config.toml
n_layer = 9
d_model = 256
n_head = 8
n_kv_head = 8
head_dim = 32
d_mlp = 512
vocab_size = 2048
activation = "tanh_gelu"
norm = "layernorm"
norm_place = "pre"
norm_eps = 1e-05
positions = "learned"
qk_norm = false
attn_scale = 0.177
bias = "none"
tie_embeddings = false
parallel_block = false
init = "normal"
init_std_qkv = 0.0265
init_std_o = 0.00625
init_std_up = 0.0265
init_std_down = 0.00442
optimizer = "muon"
lr = 0.00143
beta1 = 0.93
weight_decay = 0.064
lr_head = 0.00839
warmup_steps = 200
schedule = "wsd"
decay_fraction = 1.0
decay_shape = "cos"
final_lr_fraction = 0.0
batch_tokens = [16384, 32768, 49152]
seq_len = 768
doc_mask = true
train_tokens = 286600000
steps = 9881
dataset = "wikipedia_en"
Each number is 128 + 24 x the weight over its row's rms, rounded and kept within 0 to 255. Layers, rows and columns count from 0. Numbers have three digits each. The size before them is the row's rms in percent of the matrix's.

# up: layer 4 MLP up, 512x256, rms 0.0881, rows 363-511, columns 192-223
# down: layer 4 MLP down (transposed), 512x256, rms 0.0848, rows 363-511, columns 192-223
up363 084:084119162127109151101090127131152094137146147162134182157134150145123134160086172144126078091105
down363 082:163110166117101105149146137137127113126124134122107155117137090224122113136127134156168111103151
up364 085:114118100140144062114100142121123093142145066084137134160127108119105092131146098105109148139127
down364 095:097136139126090140092089111167129099108103143174112130130088152111116131166147121180151096061161
up365 096:113112099090112119144088092080116104144129103119139142149146115117106143148146140117124136118106
down365 098:155169123170107092192069124119154093114123114120104113126125132127112148158156147144122150096119
up366 094:105127155128163096125097116131096113113124166118116099111097126099140113140137104110115099144117
down366 101:118105131110060139142151153102113081159134145106136105127147118127116141105090093107157164114093
up367 096:143157161126100141129094145156144114129093148112153105108109129086134147136110088101114100120153
down367 099:140120112145137113124165127119117113098144148110118154121137103113143112149142149113102125132108
up368 104:128112132137149110115112166132112196129128140108154144075141114153102106113123116156117120124090
down368 095:126127180138145128118107117164108120134119102150104141121114166141088123111086108049127123103086
up369 098:112131177133134117157127091147157086144125122132136184144145145136129151126138130118110097109108
down369 099:141125126116140133125158134156163118127125117093137106088099121085135110117159100175151106136115
up370 102:148124132086101141128140109139142112137100095131139133169151133116129110128090171108133132170130
down370 104:120128146134080088107138141147123113147158124163122167128146173117106161136123119113134128139133
up371 104:145109139143150128145131107095140137118082143145095097123118154110096109119108141150140161124112
down371 111:167179134119171149147096127137099172133126163123162125144148152126152095136150132179136151127105
up372 103:148134149135121171089071150198131118127151102136088128111117112109143127102132179152149095184134
down372 100:145109117150140069149107152092133138131142126119132134111160085115116145109109078117125150111100
up373 107:141100164128128138143119135137102147107141136154130113178159111116083152104134120142110135146159
down373 115:128139127116130126111123110141107130124122155116166125144160181144145121125090113143159126108129
up374 103:139071124097080117118123105090052104138186144155108141119130181102109069128125130116109124148112
down374 101:158139156137147150138139159141123119105148152124154154107117116156142145103134099104149133180155
up375 109:104081140186158121167169159115190109127092151173103129095147130129114111105134184128119109130133
down375 104:164148172127137148172132081117074163087171149105118165118116129149158111161130112122095178148130
up376 092:143111129143140150127176155134138146117137117134150126104121139123119160092111177139130176147111
down376 088:150080129137117141122112106116108105119142116127151122070104127127107134142145126121131151158136
up377 107:111112172106114153138152184141167120144121120104130155075149191131099157142120137168102133108142
down377 103:101129148098123159131107124113143124155143158127120129151159105099066111133131123128102125140144
up378 105:169087126104077134132133156088154125140142101162116142139104148171143114102131152131150107101105
down378 109:109145114114079142122114075106137089115148130162137121122115172126124129113072095116135098108124
up379 083:119148119141076115129143123153141107132090100117123154092125153161111081131088214180103122107090
down379 092:148082169134151155094130088116146098106142132152159143177097092097146135153117095113174134142113
up380 102:141139152117156091132130130069145129098138089131104097121111164124131128117072133128124112153135
down380 096:118119122103140178134167127156133154122136151164148154083141114119125151128124134118108107119113
up381 099:140086125094178092139164151130105141132144119099093136152124135121107111127065154124107160128125
down381 091:109197185120136116113129130130139097134115127144127136131123107175110137105124132132144143101151
up382 083:099140117117126124179098161153108121141181139163109124145126154113153087153122112115157153114118
down382 092:110169143144151104138132105133054113110126145140098130154128076135124150139145136125170136138164
up383 101:159116090060139067166124135142115123137170138158132124098129133143146121148195117153104149112117
down383 101:131121118125152133047132110119156147143124138147137108113149139151116087110134133089148124166106
up384 094:128168161144079212109105131110123141171083096101163148099131149100113114082139122106086147108135
down384 095:142144089157115090177162122161117114115099152126122111138123121134139150074128117128140105090112
up385 096:143084162146097122139130115117146124108118116197106153108105170107149112131130076128104139185098
down385 089:134108115122110141137107164147117149166153134139136126135092144133126121140108152158126123158096
up386 101:128156127137169082149107112138150099120155130087090124139070119123121099113139126103137120152136
down386 094:116123077123139122148122135113107123113094129152115134149115149112078205111122135076143084114127
up387 099:133090141159103090100162114110166153152118174151125168140103128097112154161075122114129142171130
down387 105:104140116137104145078131110112118094132109131149092147131123138091091141177150123154057117141126
up388 093:118122145086167161122086134153096145151099120091100167143102139128103125123123144179152149148101
down388 095:146103110138144108142139114157147170178166109162147121111151102180141135113108157144146209127153
up389 106:152114119108157139137139129177141150093116130171129143106113171121111080120150096144141109115132
down389 103:153103120093115104143167106143147138127109097147119123151106158134118110167137130134123143163113
up390 103:081144092113116084107108184144152186131134124156076101162148125093132118119149090151148122144149
down390 106:141061087143129117161124175114126110101096173133119141162136112143133104095157138124148133154154
up391 100:124136076162095148154148142163142153092158096106079124146151130120099152134091111104112129107119
down391 100:116128122115123183077130147142149145140121121161100172128134109115111153133122132101139124059153
up392 092:131125141120148110142162167112110138116151088153132132118087135145107135156128143181117118181142
down392 096:125152127147125091104150097091124136166130150113127126104123129093152108088136141084141125100099
up393 093:160171145117158100120108106102108105132135150093121110158140161121123124102128137143129155128114
down393 095:110126150129114155095117159160090125119159108119147154129170139140096162154114114125102103144157
up394 100:151132136142141169100120113154089135143104121096105125091123115161108095120123079084087121115145
down394 098:125146086107132169113123112110144060126106156135122134096117141123124117090136132121124144141157
up395 108:145110106163101085141139101132124123119085119157160103142107156158134117122107149143129133135074
down395 108:135183125162133118140142143135144125142132137132150146096142115134070099155118110145136153095168
up396 102:119168171115119182113091144121137132112112110139101133096131140142134119108112130074146107130080
down396 101:139144134103165137094163139135161111105124102114133120147201115137085140104136098167144163136122
up397 102:143095097152127162125080181108142110147134154154164129157109154179149135138104077131090135128139
down397 097:139166095120127179124164132117124097163174125126135151170076120125130152120111111143123126106163
up398 111:112086116163116134126130095118104161111136134120147141092098152117111130158151119146115138153111
down398 094:121097122112093096113106096125148077117144135104132124165130112122114136082132145147117172121134
up399 096:123155120131126128106125078102117106166150096152159137166142131132144105137148138126127100153124
down399 096:118139113125121116119085132177155157129178154119142107113139111117101161133111140113103133153137
up400 100:165147138115154070148100164156083159113121138104089124110125104091145135123179146116120131129157
down400 101:094148135123153105135162146126193117104086111101109137100145168146116147088083120150143140129120
up401 093:129104137140166117138140144129111133142109176116141111148124134128162125146158124087126084096182
down401 095:126125111134151127142159104102110130139137125133118114085098088108118113098116130106151095119108
up402 105:159171165129149159130145106153105172078093091146107127108144134117138150087146133124090144120139
down402 100:156111131121116130088119137124139110132197171099109151145115155157111162133123110164132135146138
up403 100:116105122166085098136133136078109166128087156144130141179123148124098117115129131148121109137137
down403 103:114134120100109142104088080151145152092124102116085149136109128120134149072110168122145156074153
up404 100:102132167142161121085150086132142138085096116148139122166149127082137126159147166099083156101140
down404 096:127107126114132136157107154107131155170156121136125138118133083153100146136115108108145105137101
up405 103:162168113116131142096128116131175109092168138149149129118151125143174124136124111118104095122139
down405 104:142096134155095073167127155134117098106153145117124135139164130100119152124149109144131132162109
up406 098:145087084117138125154101193122132159129123121079160100124090130100092141149119092119142129121137
down406 100:090159129165116120122146128108140100133133167115127114169144101116148125130140115100142106170139
up407 097:117122108157114136132163133153155101138089105093144170192170136111133140120128131098116159115172
down407 098:141105121142142134072099071130105134141131141151128080118119124195089153137156139128152139179169
up408 097:130110125135103150164111177096134103147139114098162113137137141157085120144118097121157110129129
down408 099:144129125142117118083135150165102120149148130145111158164128129113156117149151145124090105119124
up409 091:143156114142079112095110150135127140101151124113188093126140118115158125127121144139102083133104
down409 100:120136122132117121081147112150131136053149156136147152120115127156116132123171133153141127133151
up410 078:141124192156100153112156102098126100123128110136157135132109122151097091094105133138063139118141
down410 081:082160125139146136117150128149129098108123141137099150116112145106186142158128115142134125130118
up411 090:102122132143099134122132159100157146153179134142122140113137109149106116115093107124122140151158
down411 094:144168096119121134104096128169157127115120091138115132096132166139127094137106140116102166100088
up412 101:146114134120100102080147115130088152112135123155112140093129096134148097162090152138099174155117
down412 100:160167127110130134122148116157137097127120146151164135127155099122118137128101113109116127157161
up413 103:155150123168097089097099143154139084147175121148133126168142112152062150169102157123139123142163
down413 106:113164125185111152102106096151113178164114129090163163157164103132121130121143101140156151127137
up414 108:101078156119129110111152155118122101107134081119087141178147128187157169161132155109120134163184
down414 105:155136127125169175122137114114111120153167138130083123128120130110116117098158152125126172092106
up415 093:138120107141111146134116106146125148081146138165140165122143110113114148095137114111102138182200
down415 088:105162142118150139162172172080159117129139115119157134114157128126131129168161175161129101124122
up416 104:139119139158147123138115096110150138126146113107142126155132132144118102136156098141110133112138
down416 101:141121105105148149121120086109115120121128110151185081090118129104093108108108141091113174110120
up417 101:155116157123126121111115145093119112084101127103106144128169142133138153132099117129099120113104
down417 103:142136095130116070104146115154211161076159120077134150109102148135122114134136117109121166133089
up418 093:137102115139138108098106080127137169127115122109141116139136126083108153131149104179121117180119
down418 097:109122127119094128137148146155114110130175100133127141122108149085146143124099119119122127133140
up419 095:098116134179114154125124098141136171116116136156121126116112123135158133135157121085050103120112
down419 102:133097167147085117148142151107111127117131103115116156144165144118133145115129113133137103137144
up420 093:134094092176151114127112117128126156134123105164112087133148123136078101135160154124112180130119
down420 096:144109098111128125108081120115095134123134116148136124110160129103154112123136129138147142140141
up421 103:136133140136111139126121095104141093131127171103164109160143145134111065126110149125148103106133
down421 102:111169119153128139142135077138139116105126103133134107130146159119139106140087149135120112131135
up422 088:148148105120098148120093146103112168151127146143106145100162115125141153113158125118135103146104
down422 088:135126154177162151087116098164107136126143094135084176118134128110147148131139133146147119168141
up423 111:137140103147082110171162111154102174097102154137130140126141145111177106110153135132125087134135
down423 110:084141157111121147112141116117099149110127116122088154113124140109128137139144118146162114130132
up424 097:098082122176128139102101159140156106131131128115129168123093133098133147149111122108144148134116
down424 092:144129131101107116124126134131125108129135117123098113143159140130138133068133132141131137085116
up425 099:123150144110138070087101144158184111104138136150148103137122115081095139161127153147118123113122
down425 095:099112118134167101163115133113150121107147153139141131133151149119113095137137111125148108109117
up426 102:146109120123134127149128075116146125131096141106127107104116104110120104105134153166126098131144
down426 097:160122104113141142138084103078130113116132153090128126159171099110153109150111105128117105146090
up427 105:126093096115152100133117152134159169131096116129116115152142130133154138121121134147122147121146
down427 109:166131103124162136101103088139124156133112151157158101138105107116128172098112113156120104140152
up428 105:148142139138096106107149122116102163123152090103113140113117148159129137161151120161088133099138
down428 103:117125160106136159120132142156091093107122134127143118114109075111155159148112093152181076149126
up429 107:134110141136110182108154112169127099131115112102108103154167127151111147130150120095130133140148
down429 100:165117152109159111144146108088129153123083109113127082109137144119118130125071153103132152133136
up430 110:124115126110085138155095150146134110177129079134103181121110103135148130105143110155082107152112
down430 101:167135104152094101184149139128116155124097178132126150129117114136131092148180182146146098130148
up431 092:141121095105161106074146121128100120109066145117149090079106115139133116119128127126122106105136
down431 095:129161133115137121127138146128089158110113116117135162129195104110062138127119163132153152120126
up432 104:159135100134119157115176109131132119145077147104147164132139121115125068157148122187117128146129
down432 086:089156176098130181105118106123148147147152098150121097138134124154144117097150126165135160132105
up433 101:108128116155090141100114148132128188140164115156169119134129125142129121101137116185146167143093
down433 098:140142144154079128127138147088138138140148159108136121144109155142106135116097145124139185132100
up434 102:141180117133109101157118124100139143098141107116156141140089129149139125106138126099110107140146
down434 097:099132101133139159151156133173137129129130154106129115150112131113108114097098092136132169149100
up435 105:116137108122095128121124156139133130125114150112086138132145126144155145101158118109044155145130
down435 099:162113143147136117137156144139129118093144151123121124107155109186114099126118154074159127092066
up436 093:112104158121148136140080182115108137138095143160133145123139118115161165154167121124098153111104
down436 107:114121159120121166098135127143124133110170144130110137111165154120099102186079163103122119108142
up437 097:135118098163103163151134130129140125098139088129125112121117128146114137129104121121162088140096
down437 094:140125101122161133105135116099167126122133140128121144102154134100119127141116162126128119119150
up438 098:172098145089101144158140113119150125131085155101142146135110154137141127115120139128116142148123
down438 102:100155071133106109138119133154085116099091171135126089112131095089170123108147134106154120112141
up439 094:099149117144069174164125128137146111113145142127138158104089173118145123176152158151160146131097
down439 089:127100129066145155160107090132138119102098158137108160123086112088111148166149164104114124098169
up440 099:120077135210105121138086142151120080165097158155113126140134125127114154142165158148141133083155
down440 096:144127077117126112104134116145129105112129099135132099117137112097122085168120103072116134132161
up441 105:092174158115114112134119116122141149122105094150088117147084151101122120120131136103140123140110
down441 104:129152108116132145136175152095142172160125144143137112116125123133157127136108100109117127096119
up442 090:113133107120132116144134113163110134126112126166171091114084115108131133152136155146128092099131
down442 089:121140137122101119133181080087124126117145168161111107114151144172090162130106131129098142149125
up443 112:102131138118168126144133190121135168119149103087097096108133148118146140101116133139152124146079
down443 113:101097118119153122106126177118142131141116161141126112114149128133103121115134122182132132153130
up444 104:123103121119116118129114127100123107152139086169094127153162117135125157135089135109149126133154
down444 096:102132127118100113131115115076084137124101122063092115117115152103136103119165113070132129186161
up445 115:082118128132111110108135123128131110078134130160113116107137124138089105133096147136120168139131
down445 114:097091165115162090109109184127106107141136137165110116133144090163097115120151108129111148139157
up446 110:111124125165130112080128138088099109153146110112128150128125106158137074132172126115119116097134
down446 109:151102149122110120127100157111068124069142136121131130141097097099114091139141089154133132142126
up447 091:128141112146127120049112121132122101109134105178098185108174145111157118157122160113120133133145
down447 088:131157169091146131102142143129149133154127151100126125112147138142157136149115125120101136132129
up448 105:163090129116108127126108150129128122134106117154114114136107117126120110129108100129131148119142
down448 102:141133134144113163086099124143133155128163137162122082159136147166088124203115116150132113140167
up449 095:142151097136147181102124160124116145079145121106172086154115122157177141109182157105148091119100
down449 098:118098134104142121142176103112130137132151163146126117136109129107150133163138174145148120142143
up450 099:083124145132141134152163163075134122132144128162129114098077179134110142115169107142086121119151
down450 097:135093118113143125129163140129138138135116116141114123141197114112124153087095144130151127154146
up451 087:112143187132119120141136173125145120136130092108146116154125153095120116159115097160120111132148
down451 101:129101121115143147115140134134123157104140114123143099117137108137122120122136134129158143172084
up452 086:138091098148108165097162182110092138145131125172106128126137120094156114152109108128144092088154
down452 088:130163165101118103114127095115121134131136131080109146124183133120086092111098157131130191189124
up453 101:118103141156146199081129103051105139172139091108103123186121119098124140101126115099138100116141
down453 097:117159139095134107093122121092133162140136164095110127109089135137107141152140128116119150147124
up454 093:111136143114144083130104128104110124146148086134146166163122127113118100117118120129100103155146
down454 095:165136154154117144131131143156113160076105133130171149109111138136110126168132149123126148120131
up455 105:118103116174116120084116134097124103109141114117096137105123149165143127079152074103120140120142
down455 109:133133122144127138149117113117109125157147125088123127128163103117103131135137139138110137143156
up456 105:089153156135134149132138157107123137142134104134125118103124152090102131158148121109094132070148
down456 099:113125136166163133145108143121140117149147140139123111156145165118081153117106138104150100118110
up457 109:168113147164107101112160114151113161115131094161177097131141127124098143121165126114140189151089
down457 108:145188157099185143118138101133120130085149145104079111120130145131151127112108160166144137135120
up458 096:124128102156091170174106140128101117126139149108148152158142147121115094116122117115142141115134
down458 107:096134125107133081115123115154120137117096126127132100093130125137128144093140144107127136126092
up459 101:074148139161164158119111132160100139126074158128130093113107124141119152120116139132123101127147
down459 097:161146145165104147098149170163153136148116123106114148132117121180128142141157161122132115156096
up460 094:111125127150115128125180146144175183178087126130092159122102093124107109120127152123154124072121
down460 105:127143140131115076114146159135118096101117144146103113110155142098093089112079147087115118087133
up461 102:156129131145144161148066134130158152130134133179140121126116124145090130147147131181095123113099
down461 107:149136146088162108191119116092137122104149113140110152144096168124103103175120158152127120095093
up462 107:112116122148042186139097113143164125158126122143135140108155167139086138129117154122140080122076
down462 112:162113157148091146112116147168113138144077159151111137086119135161108108142138100125142129134120
up463 101:122160109145100132139160146117117128127130118158106172103155131094080129157123134139108098116097
down463 103:135148136095103098094143112103097065113128147114101129077193144100117125126094124051171144128115
up464 090:150101101121079163111136105107153132145133119148130133109123140153114105108139116111128108162165
down464 094:148130123126119109141158119113136092102147148083165148103136151109100167133124115123162124154076
up465 092:114129129114130130139083166121142097095113190107141141154109113130136125078104139097127113124131
down465 087:125145105137086145118179115111142160130127122120124187158120108098163111132154123129177139139134
up466 096:102146153139160073137143116111139134129127158116132145184183130146099120121102111132111110094105
down466 100:098130121116169095140097128128145123122115136142127090103133111175154119126122114088169128085113
up467 109:127140127129138172156136127132110110125154158104107122144131121125158108123118138097122182074152
down467 110:100147109147125155147137136131169106107179126141147182100112104148129094139153141108165127097162
up468 106:160120110154123120143143136118155097128107104118113083112120082089163152137135131132119111103143
down468 109:110177149153152159129137098142103154158163118102110133108153144135154117106139122128107118130130
up469 084:117124090141133132095165207140158090141169111160111132132125120153164121169130124128145132168164
down469 085:117133136084145118100187126079110153129158131153128158117158147145094137126117168107138148146115
up470 098:140118152187105116158118144130151128174120121147117104124133129092112136106108165126147162112157
down470 095:130167149109116141136107148056186143126136119155133123149134135108087119153135082116189093161131
up471 094:115133141102139118159132108137121166132117136132194120133117122166156148099150119137152093075113
down471 092:143120138101155132129141079116144142108116179160103159127111157158157105149142120104126114135114
up472 106:118102122141107053170088094109129118136126101138133183130143127102132142119126089134159139129121
down472 103:161141166175112138179104172113120147081140077129144173121093109077118104130129139118122128166075
up473 105:166119093154122116116139130143102077145112106171150104128076140106128134145128152142156152122098
down473 106:135093077121140138120062116139178096142126148121151086135126121149151174158127095103155153121127
up474 095:135096127119129180113106110130136088133155131102142125113136129145130105143142114142129138183118
down474 098:118131114155104148079130114159164130120114121106145150102146103098062082132144136103146128151143
up475 107:113149139135114111183130115058142109136152149191088097129127156149135136109149105159129077124165
down475 104:167109128139153127128154130104106135148134109138100154155180079113132107120149146127135094160130
up476 092:123111125147146093106103139095117085090128092084128118116119123100151169114100128104090138130131
down476 092:131136110156105134122163146148102125139115132139115120142130111165096131135125135108134125135159
up477 086:110129114133093136124118094119130101107125103101144159116130160132095116147117147136118117109179
down477 085:166161100110127160112161127124088153133145104094093143097104111121125097147111105115158113146167
up478 104:119059134118119119140114129111134135116140115123112103114118132079179139131126115117114137166134
down478 117:140118082120121145094095123137080126123151134144171120132103134158133118159104154175132134081163
up479 101:098120095118133087103124116147142118112150121146129158176165138137110098132132130095134168091142
down479 101:116082154141159099140116127149120077107152157133117084149117102117134156168105155130178146094067
up480 101:158122146139150135138125142104178106151096112145141076153159134113128117102117158128145162102123
down480 097:114103131125158132100098080148144127131150164150109142081090135198150099088142137125159137108146
up481 104:179139160100108123124108152093118120169131152172146126126132122102168129159135148133108097124143
down481 105:090101132175115118114118125168079136114144124127139133088119125108151162105117138137136104078132
up482 084:115138158147107113076122097082111177105130113126124132179154089143153145152106116151127134121164
down482 086:149163145156111105152142088096108112168177133163137113164117116124141182099123111157106120098118
up483 092:139112119140127102093149110142133134132170153130173152124107131155131119164120130095104155087124
down483 095:180082098103107181075123127115117144104122066076119096083108153100117137166102135118142093132140
up484 102:126090122106142086119134092173141150141139120162137099141144107127173162124169124141122144128132
down484 113:150117108141162117098148132136118137111131126116132119100113109143138139120154121127122147162133
up485 093:138137116109123189135127155128175169121109137113182123080133141135115141171109109150145115160148
down485 095:109116144131099129130147180150141129119126180117156094106131133140131147136145130126129127098130
up486 114:121093108142102151175140145103131155110098107141135108135123129094162142105180166151137100130103
down486 113:168115065133148163136128119130140114131154150132122154103100120101157110165135132145110099157141
up487 103:128105127183125092154160077155087105132166090112136141127123150127114094153104136141086113123147
down487 100:154111129146133135118095137140113126093136120128135102153111121147169126180087154149153159127083
up488 113:123144156108150117164116077118124140112115121130089147140114138146122083138085128099143174147156
down488 129:120112142107145150142137128127120114120105101146124122142160134156125131130080159128139118152106
up489 110:086098152114136131114124110105156133146156153142075118123135134053108181132174127129100099153081
down489 112:118140098185101126113135105109162141093118124157082069164143129163122131148153119126088099132133
up490 105:165144121084125153149151130100155129118088142096081143143110144136136147134153098147126110144149
down490 112:147146135131115106155110112130137133138143124129148098106087133082143102118090145156147108092088
up491 104:117131138107134118153128135181135126099114166122120123099151101099136114099141128144152137154106
down491 107:125147118122170106181144155135144107095129149130121124121146075116114092128158082116178174137114
up492 101:113078125181193142174141148161158119082152080121104135148114096103130163154140159208133145126138
down492 103:125144131146156126096138174144146111093161106146161101124102112133105118143097145137187126110120
up493 108:109124141134140109103069121165129134127158127099121152126134154172136117127128124122132080134132
down493 104:107130142169126144118117136138116112115110124099108116152120135110145127117153127179144084149123
up494 096:182124096159129151126138168107096082148146128143131139128114137091118126146119106100155099120174
down494 100:137108137120133157113113140137105114159157149109072089173132115183134128142112161121155110147126
up495 099:137154168140100100135131134127134124116115133163098117123120095148085147101162114137155107126154
down495 107:126109078122135131132134181144155139151145125110088116164128135167097150120118127140116118136137
up496 102:082087116158133110148141107099107146132125097177103147140141128153156109089152114128134115115105
down496 099:100117057096123142092099124130093157129082145140133073172137168134147100106182112143105141137131
up497 096:110098158139097172157138097148134134105141142148119118156148171130089165153113100127098113110147
down497 094:150107106165108129134091105158109108123118175093146143102150118152131108103093177155109107123138
up498 101:130120110119094131164121113086139132163114123132119124161120168115093155158084177134187137150117
down498 097:148138171129061183104123124117118166126123100149115131140123123149121112098083130117107127090086
up499 103:135154125109110117105112137104151128105145112142132154128150128143103153115143147142118141104129
down499 100:103109190101172145151134181086121111139152167150120125123094132177137136158130074122122093125144
up500 107:119126116142125128180088141136141091132096097135126136138122098116138084092085126122131126151138
down500 113:120140166155123118159209141123146136084091124118134153185131120126130141085110162138141148097090
up501 093:150102140149145139140131132074109098115107107128127201128107129135147152108070124153122073112117
down501 091:087116179145132099128126129164133123108107132104124113081168094152146117134129130116083138139119
up502 108:133138130061119170121152096103141073089092133071110147123116114135132133136115116137059167172174
down502 108:071165129137129157138155112130136101136132129137113119139111125148112144129120183127095122129164
up503 088:191131075143147121152116176121111117118121107152131129124081147138089107105123120133108139136145
down503 091:107168180158106132153092091124108131142123110125135124088111089128160161125138139135159124166164
up504 107:071128114136146102142106125116145076093102153153119162122145134169128127128156126109125156091124
down504 103:164145147130149113089127103085141133132136131146121129164112126132146166165119127076152190145160
up505 084:127139082129132071123110090105113153107127094136135082146128159133132117111149127093105139115090
down505 084:098135148113153119102153127137147137132142114137135164152153110106117138134126166172151105117182
up506 097:115113116131126156140145125152110137122150134123141140145146098168151125155142117119051150086108
down506 087:143129179148155146111152147108139127101137134119143096158136143110126123119105127130138107135137
up507 099:121128107157117095119121137159203092153104107112154111116129152125141102119148093177101138135108
down507 099:123155118158154150131139119121119097181111106093162095109113132112158137129114131147111143120155
up508 095:094105133140142132128085152090089135146146087119135155182133140138144137117135147131127149125131
down508 101:129116077141141164145108108111140111145150146103127151098147145145125090122106153104101163148104
up509 102:185090143123125110126140158151137145154103112107129143174136142081151115139115088165150151111105
down509 106:158133152124160123102165145130126160083146120118125116112192098135077145099101123089122134096102
up510 100:143129140130119150167092118117191162126129149129155144108172147157096123142123164116099131113144
down510 097:133168132102145112118112107108110148155131109117132136123146098146150120147158105154131104140153
up511 097:135094121096117110128135113109122132115142123110150143127153148092122147108130146156086122118117
down511 103:084103101108151120132127142138139148106140111095103121122133159124156120136123155116065133121141